config.toml
n_layer = 26
d_model = 160
n_head = 5
n_kv_head = 5
head_dim = 32
d_mlp = 960
vocab_size = 2048
activation = "squared_relu"
norm = "rmsnorm"
norm_place = "pre"
norm_eps = 1e-06
positions = "rope"
rope_base = 1000.0
rope_fraction = 0.5
qk_norm = true
attn_scale = 0.177
bias = "qkv"
tie_embeddings = false
parallel_block = false
extras = ["local attention windows", "gated attention", "exclusive self-attention", "capped logits"]
init = "normal"
init_std_qkv = 0.0389
init_std_o = 0.0389
init_std_up = 0.0389
init_std_down = 0.0
optimizer = "muon"
lr = 0.0041
lr_mult_o = 0.68
beta1 = 0.93
lr_head = 0.00843
grad_clip = 0.5
warmup_steps = 73
schedule = "wsd"
decay_fraction = 0.585
decay_shape = "linear"
final_lr_fraction = 0.1
batch_tokens = 32768
seq_len = 256
doc_mask = true
train_tokens = 295300000
steps = 9012
dataset = "wikipedia_en"
Each number is 500 + 50 x the weight over its row's rms, rounded and kept within 0 to 999. Layers, rows and columns count from 0. Numbers have three digits each. The size before them is the row's rms in percent of the matrix's.

# layer 13 MLP up, 960x160, rms 0.27, rows 361-456, columns 128-159
102:381510457449555491421469445502508477491482537450552498500530557623432604516581390500475474569466
083:537474504501457470454596395511610488533474513491446442571509467486480499514549485569578403530465
115:494455445447531465497578522527497516485523536471531538434495441582566509612478563502513479614444
091:457598554418552519531553535526404508449429496401402487546405464532619509457426624521489548444507
107:382521509412485510459504478511583475444557508518566502540593515510401515513457581468611494483440
116:454478436488534501554488512441551435399538462495584548556578495488560448577476453485533450485509
089:570569547524514402461449547459527418506489531561465532474565511472547477472492450493486494536477
129:531528460538513433511591481503506444556494386529549516578594542443554499459541452567453540571422
100:463500395571504499676501421453454404514494505500542497492474443540493504591493589469543428507505
098:510555554469559485364479576482492474506409509575477477491434526508504480518407498484446526477412
108:428560526541494449512522487508493522484509517512523621440465502546530444465498560504549433483524
111:480597519502501577460506443548579523534529478463493499508478578490545492422544592546494482529462
107:464470489483519504433488558464495521472451449538490509523486587551540523505435498601476494560485
110:425590603443473604593529538455369511499565474548434497480465538460512506500471484509481522471430
062:461498458510559485508440547477580427558507507507460477566439502471547446547472524462563468470455
082:434434503505478438483537553494443381450545438508480497465462571536544404480457488481518627395433
085:564566440508533526465389373540584466529456542466507562519434488474531468407455465473507503517550
107:599587463464431512458532478516525518490523472486487589446485440466548436470505507517526461537555
083:617423473395519436546593563446513519470479511492531444548499464532414411407486458449476505457510
066:508498451552484495475545493441516434432418496543547496536481508517511434518461400472554452505532
055:449405505486485384480478377542466480554601497484457655428475468525478550490517515357454568453565
106:563416471531508468550556457485435449552454494440515436427494446535410462450477528425514419465530
097:495532491561507527514500411516425472502409514588451530524567581543578474542468431472595495527455
084:528488566515501515511523578471453447507524417544480551560501548478480430513479457567472557554497
117:454516442523541456457489519452500405479635440625467390525494434481581512555441528556492613548485
096:510557520539434538566563503468512412486514445410536504508500499437485449527464512507446573355437
091:520485419530472406566572466510507498490496556540596564523458396548478510568475425470491529565509
106:564447531581519462501541500492501483426486542492493464442467523511528552537461413503448529480507
109:558501589457390504463511451425458492561377442471522479512493549563467425532436429522456501488395
098:515532461485509470460441431538523457432419530446527561441551539675576520470573503473493460487448
114:501544457518427525448385438568473459498550444546494442398555483546582552568530474473486482514538
113:378658511517523444517495470547556454463476577475554531551460441537556447481507524444412590474439
123:473547548468508536543465545546551393520612488471469493504433489500557541541495487423399478418438
117:417407506483453504479548458453531451495422562547560514463490451512436546589516483478504518416523
089:536485537520593481449515534508540490408511546536451399551453544509519485546516493435500531417446
076:507496444442488342420522442421472521487409490502511448590481463510480504464390513587589563513428
106:516621517443575494445504599508458404520427393497548406487452486533472484502519488470444509359484
108:490486588522443466476510410472361528459417482532554534541469493543472558421432490483475488428529
123:539505525512511463537525435478486499483508462491476448471516611482449513512547501494519473495500
094:460551517543546507490463538486526484478591494495572422509601445453490393428519470561454547491552
115:507545410480489528394488563511482483445469471492583559526468448476527498567476477505514503473482
117:515497515482387503497471519551476442587522531422539488532501493548552480513482557433510478429449
089:512556475493526376429443491506519516496596525419550412444412422524460486500451506444471436574489
091:468510580475471496463475508438436508481513458448505468557496444520489457509394534452451393461504
114:517496535554481465509472587490554512415496505487525471525503486534502504556474420509464619506567
112:408525465504583461473441498412442450559515478462547548484474572465536475520552613417543413598471
090:464470447508525416538570476465556502500504561514454503530459388489513623543446448515490469469506
088:449564511457435520500608557478477472474516502478603456540451520485480436369476428532423504500485
092:508483433465383485489396521488533463478509496437550527530541494471510460503498509472558576473547
081:531421476470411460559549498503519441400459489493503466473443543495486506566450525458584515525506
122:501593498479447474482413553463483514433586416532506484482557461551525503503477536486427460427543
085:511469443432522539419605513538457519528384514450492531550528510580593478449513541366480586537491
112:473508585448472496496598433487514592436531501443545484463540533516561492542465464453414375463561
106:457546437482445443625568567583459530415438543479551478520552548528441452475484450438489570492462
079:466458460580437487477456427513504487504483493513425431550462488442581473450447520486520564584365
084:435444509487515497511494510487457428551426446481478473423428520464555443426446528513427462484561
098:432543450513454427507573408547481592562474407461520537455501461413548491465467473518559454468513
079:519468538437474535569550580559548441462661444458513561464490510475527396441547452551479497514451
083:575557511455492447545589545463459483484484530450471450477510538559644484593501508529538453452496
102:418501558479514437429501444555445425440456460498438578497554469461538542541443541522567534431569
106:447509501496464502471508484483442646473448513519539559487535526520492580471466545535491616542523
107:494530577457457486466538456509540568468558531551498444455582450501509548490453513408514502537462
064:518530510472542548502527570496431503618450405516474547514497565553556408499487470496435491579501
079:435438511524470445465558437441464531478472512467502468513463478533508556545499501545428462462440
120:518552486558439584412483422498536550475545570548468561463545482501534538569475518450466530431512
120:446516470494450532496499479573484478534508481581530471528570406436404606478447492503566484409529
102:516478603559446540466564462473455497516467518609471495466508598542559548537476563479520547486472
113:517524552497441521395506440560520483380450431558440526492487424442483529494474498492581487498537
110:536469414508504491520545498524478430432486593456545484537466432481478455514626620491480493444471
098:553500443415534529577593527460465500450443554571483493514508511552553572468450510548467404493603
108:488478517463508455473481589520482492410545465570610494486509537474476567600456553611477572427437
101:520517471571509521478472513495574522447494469534541489536578571442509457567508540568416526501490
081:482451517589490567497496505475482474479517522537473471494582482488514392450455513588592559507475
099:555511454515549538369615582476398564471544540475517471527502473572440487414389512531494543499525
115:530556459561484493460524543432513463424535480412516537481406507468436571491479494452548496518477
102:403533438441433479471484463551488568534509584575474378534565493500591500524547414536458638561474
095:554562533567503498491590610497515498541605498502503529554466543452547540451513497495603540468408
103:530492448461472475551543480499509556399526479452507498566575495457687496426470489510536474515539
115:473474451486462513407505522548564398452493380533524583480531474511431533450472445507565540583643
102:430523495423508508505561537512446515466448408533477473447550472501581556494527509513468411439560
106:443526499575465493518483527520551481392506506566434466523603424460562445541500437416528529492569
109:498542498400518492491527503504484546535427448457483431457369618521474470493496510392492566521481
125:471539539464374511406460539401511548585541600512532525485487521531449499414514507515451583543447
115:477467355475542583458470505454464470547448526532575430486495511553438507444540348446432485494445
112:510530544542490535430504471578508517448450488510566481493495326535545557577518517467498585510428
097:404600511488577517527553474510467480586486473565447445409572540536511552439543496505650496509493
038:529483527450543486492485476602618462533556608495529585457516573609541333537553495469504520475472
106:485488408459520513477473481463599545476499524504496498492631533540495395479579487576514487421552
112:481530448518546512506487427397519409501453551476497450573522450413555481488509511436523538565471
119:572455549546490408414580479484463404569547515481512498553375562513540468509586510557430484514527
106:408460515463489471478422485531538451484429483494454549579431441477433527454515510475484569553515
103:488508372437553470489488454530441466486438478550475503528542470544531502473521473489507471481492
095:540473448504539529508498558397497572491416468466514467508460444452495440471468624428598422480457
065:403515476554518405495575466451497425482529490495504478550560497560455480413494466528508569437434
087:460517491604571505505594550521592509441450497500485525558493499524471489488493426430493515448524
107:450624453480425572513542410582482518422536528488462466431472461440502508474497551463449497468589
# layer 13 MLP down (transposed), 960x160, rms 0.273, rows 361-456, columns 128-159
107:493580466486540540476472421548498440578531486444420464440448562510465517507537436520507371524500
085:557449524539428466403498427570457515349489522399501546483581533407594543488572474508437528504479
116:633559530536402455569498588464504493556544485542431586595519480428519415509417414500505427485507
095:526591518442503509454509372468474517455503493489443474450468517515538473488593501560556519520492
094:594441581526535413407434448538510492465520491592526515469516437501517418494595561510467585437500
109:547489468587454522422448454550546430541487487550517505478562453501474484611484509489485596512472
089:473447478440532508517507441464473486478507554598498442569534485580481543567468421458503505458548
118:473552518415490510466527554590566504569524517468567447424507537504513567525581429418503464544448
097:451469461403431502495507519479494490507501432577411596535516448504557491483472567464494484581461
095:484469498491593430586472513514489484466467483449435417564459489524503548569436498552415433538521
108:507541477589525522499610567444501505529485473517513582513523534561492543469434435441515449555544
099:472644481549418426577521501427406473564593473495539495445441512620547493509438484545424427451501
108:511426562565526464523483466472489584393546560470468513568532633467483498552536487578413452557537
112:454376505505486498513583526440492582513487486482357582463516488436512522539471466556536537508552
074:516550442533500509497508427479482534533396457441463520466454502482557470453502400505500602571534
080:495559503514495500495449543477573487571567594507510573460501544503448534474404505649553471493492
088:538487548560369567571451413404534361515519597477520532505533509508493450497491433499477422447537
108:639502584484447572610470513489360515445545456421493481486497556508569531592447409472466559558528
080:511480602519497464495510532485519576459485446502426579447638512454467494507567553625522469536522
068:463504463582443397545515494534468510503510533496448601482560522501563482516467563472508468517430
055:424389506443380512584504464458467424605574530404500499541448563468430508521493445548460518525517
112:494554530516504565429403484473489465552482539500614489534444543576468519481613438518541557543465
112:490507533519518520445431517404455569572510479485490599502481495526403527619538447475590536463389
085:464487487536478421475398484526512470498493522588568588435442503544453505473481463446463442587533
114:540419583553414507539429477534543458528432587531532525536462535422459497442456430454482483470567
095:594461485546492493517529474446540514479429572466556489537548517595467468504545589544567436490628
089:566541530484475523516449359451448513498588429498483561480548441532496551548508436478523434499528
105:561539485533523523521439562427503548566422465498490504539485509593549438475423528417381570494485
116:489505542483513606492414517532514514492610525490398558473439462554536518418518438577416554433536
103:577471479520507463496421548490496519410508525539551560579540529503467543510406468488572474525455
117:538526450433503498457533477424464526394554456537513518486558503512469406467452505501505541447577
115:503420480505494543528487498502419577462522498439448521452494472559483562486578515489593442561473
123:522525527467491523555481492480536572554488431468501541430489483501494485491402528500541503464470
115:562526492560362597552573515521492454471453451470468523513460485481490515515523521491504621547561
088:509520624523513523486566524513525632533421495508483582577515527504467553524555480516443469556570
082:585439565484465500599422475565526497544581543456543478531440489503509510416445454546508486497512
097:519526444523485499450544482538573511458574480474510569474503500502433555425419467577570454424539
108:478438577562567476563431521502432504520484453456451519562546528502398548392523450582411579489540
119:544494539533517501449537527474431497482433495517509542446503559535535573550553544440446504541411
100:363563667524554532467477438513452484424443541560480561529496535544485483470485507541463544521576
108:463452579407516512467464447526527548477493546397424499513602514436453549517494528540511484539553
121:558494514608524404568544499642456404540482551443522557516527475469504492419459470444507413540574
097:570588465523479534493464430515489538470453530459525512433525405443531464495395434450640389411560
094:513497452527420597441465503597366491425462432507483483489450446452540637549623477546545619428514
110:520480395514441617568420530470503558481417504505534427488435498533471478448422555499414456536530
109:463551528460575526430555502456549566486462519469483574494510421474500541499510635437456510476603
090:460437531473453506465452532534526516516482473510430461552557531457496497483462509536532496497531
082:492586505579500543479473523484497518547411499418568570446487502464475472433585555497542520554519
090:498486510568428504467499509541404418466532579507504551525547519418577502468533550457570488535460
083:470535498512466438497429503471379441429576589562586456493555492458504480566499562493478519496514
111:550398516505519501543521460529515475426517446564486478456483461567541488485423524532509469484527
086:538483510626432543490466421401485473514517559566418510479501447477504527527482522363511486582590
114:524490502536485424486492506531540545521535548460544446544475474466521540462441471501489536562472
106:517548548451504482492532433516563475445512480484498552557486426613475561415530577446532434467509
086:505532562487541518517539549450553490480525510526447541419572547488368441506466463482501487514403
092:570536474521571405512506536517525554495521567440425569466462536519427487447508490575516463549494
098:408541567595553544510472448482463558473425584486454488534473509484595530600532538472484437565531
081:523411490479523515599488429493475515497511461504564514479477454558545586570463529535540510495554
078:533441515499524499506410439521488566469536478503578486434471470502464441471495502445503522457494
101:477491635620536569532466503496516429419462533464476567507432493549511464451509568530413450536561
107:464406500445559458566513456500558474603519494517440464517535432534452422422523423578417568469411
110:496532444519424528445566580568475590487524517531503450494484483523469501555493494421475379453490
067:547475530551493428517465421481387471521469469523495508599523519523386521579525495482529455504443
079:495565565403423547487516518533492459533562362469482492491474499533419433479482523450590470470502
118:395523593431453434545465479480541491501449519511489498419401491485505511487567517531417558549452
114:490472523465498515537584457521454478494497470423560550509574463439475435424511438486454477518520
101:513533542597577513593516538543504571495592473503431565473550496572425510518499616450499414511552
106:551505445539488449540433593539533569560557563461454440464457521521546522510523501574514464583457
109:466544453567507465514462511547489444490602462514449494440576514473448480471534498391476525558493
094:519496517609597474517436417513494469457475527599535515468545481488496467604552498495440471574528
103:474574353467519448511534536579581527442475486553404487526534506466498470505483489454472484577481
103:513364544429500513513558435516528548531458461577483520439519426511555465455474516526517499406552
080:501340529506559478568480430529432428515545529518561502515533504592458481432452492377481565434530
096:414532467538503436531379468520496489518593536515512425501610534479435541484562439471533496455512
117:468535483465542478460514480513605571593412578435534533455444484469443519491381519410533406453406
102:520565523435480519444543569441447475519546542522497582467566431581422513533530522460459554483554
100:472461482532481464500596461501452558551476494478460474461550415552488553507524542508531494516472
099:512553394522482467486450506436510462572489495521539587537533597351449438532421620384468481390530
107:459481483469481487474481525472421502518414557568542467432515458499333406527511483389522493604599
101:602454597446480399549535487534438528469539513486469559519368533511566516606578467482567569540482
102:415511607514502436508531489471502482547559496531482520420400484507520528512475549581486542501484
118:513375491477432599521469388518457555492510566450568494417472536453533532561508476457513524516432
125:477576478583462643508508510537528426554535437540457566490378566470518465390527469589544502453533
116:519464466464494471524534483527556476484520504560513570459504501363499431461468353580468445547522
117:501494518471438550570528497490518482589470467472447569522458532511555420380512525453516459611510
100:536470538509493450518447451573493459439571598445524490468417571423541532560557541586487523472524
041:478569559565489438436429549539434589485465474359513527396426519462508511467540486524524466471509
096:488493506507502615490490506568442516452444530490367484496491506515457560532545504464526498414442
104:501468483440496419525460462554482580614529452532455471458564543475460497481471539425472500551477
115:545518501525421474499455547493480538460481594507502491501417576461464552465441404475494455534530
097:594563489494473585536500539531465521469582443447425533509491499542507521591510594403608440531464
105:505540500521429438604474472569444430540427439522471502494465517431493483466469448421505514446485
089:527528512526451553593465513487490530548463455525448552593480536476509468538464491493499505501480
062:592526465462507548510502533552463514513475456523488426536587542498470489534510485497472570536570
084:541465587372494451581479512472646494482515550515443439540491583562479519437483415484405476602496
115:556451533499539492534566513537525530534401501537570442470498452431466484449543443429520508465516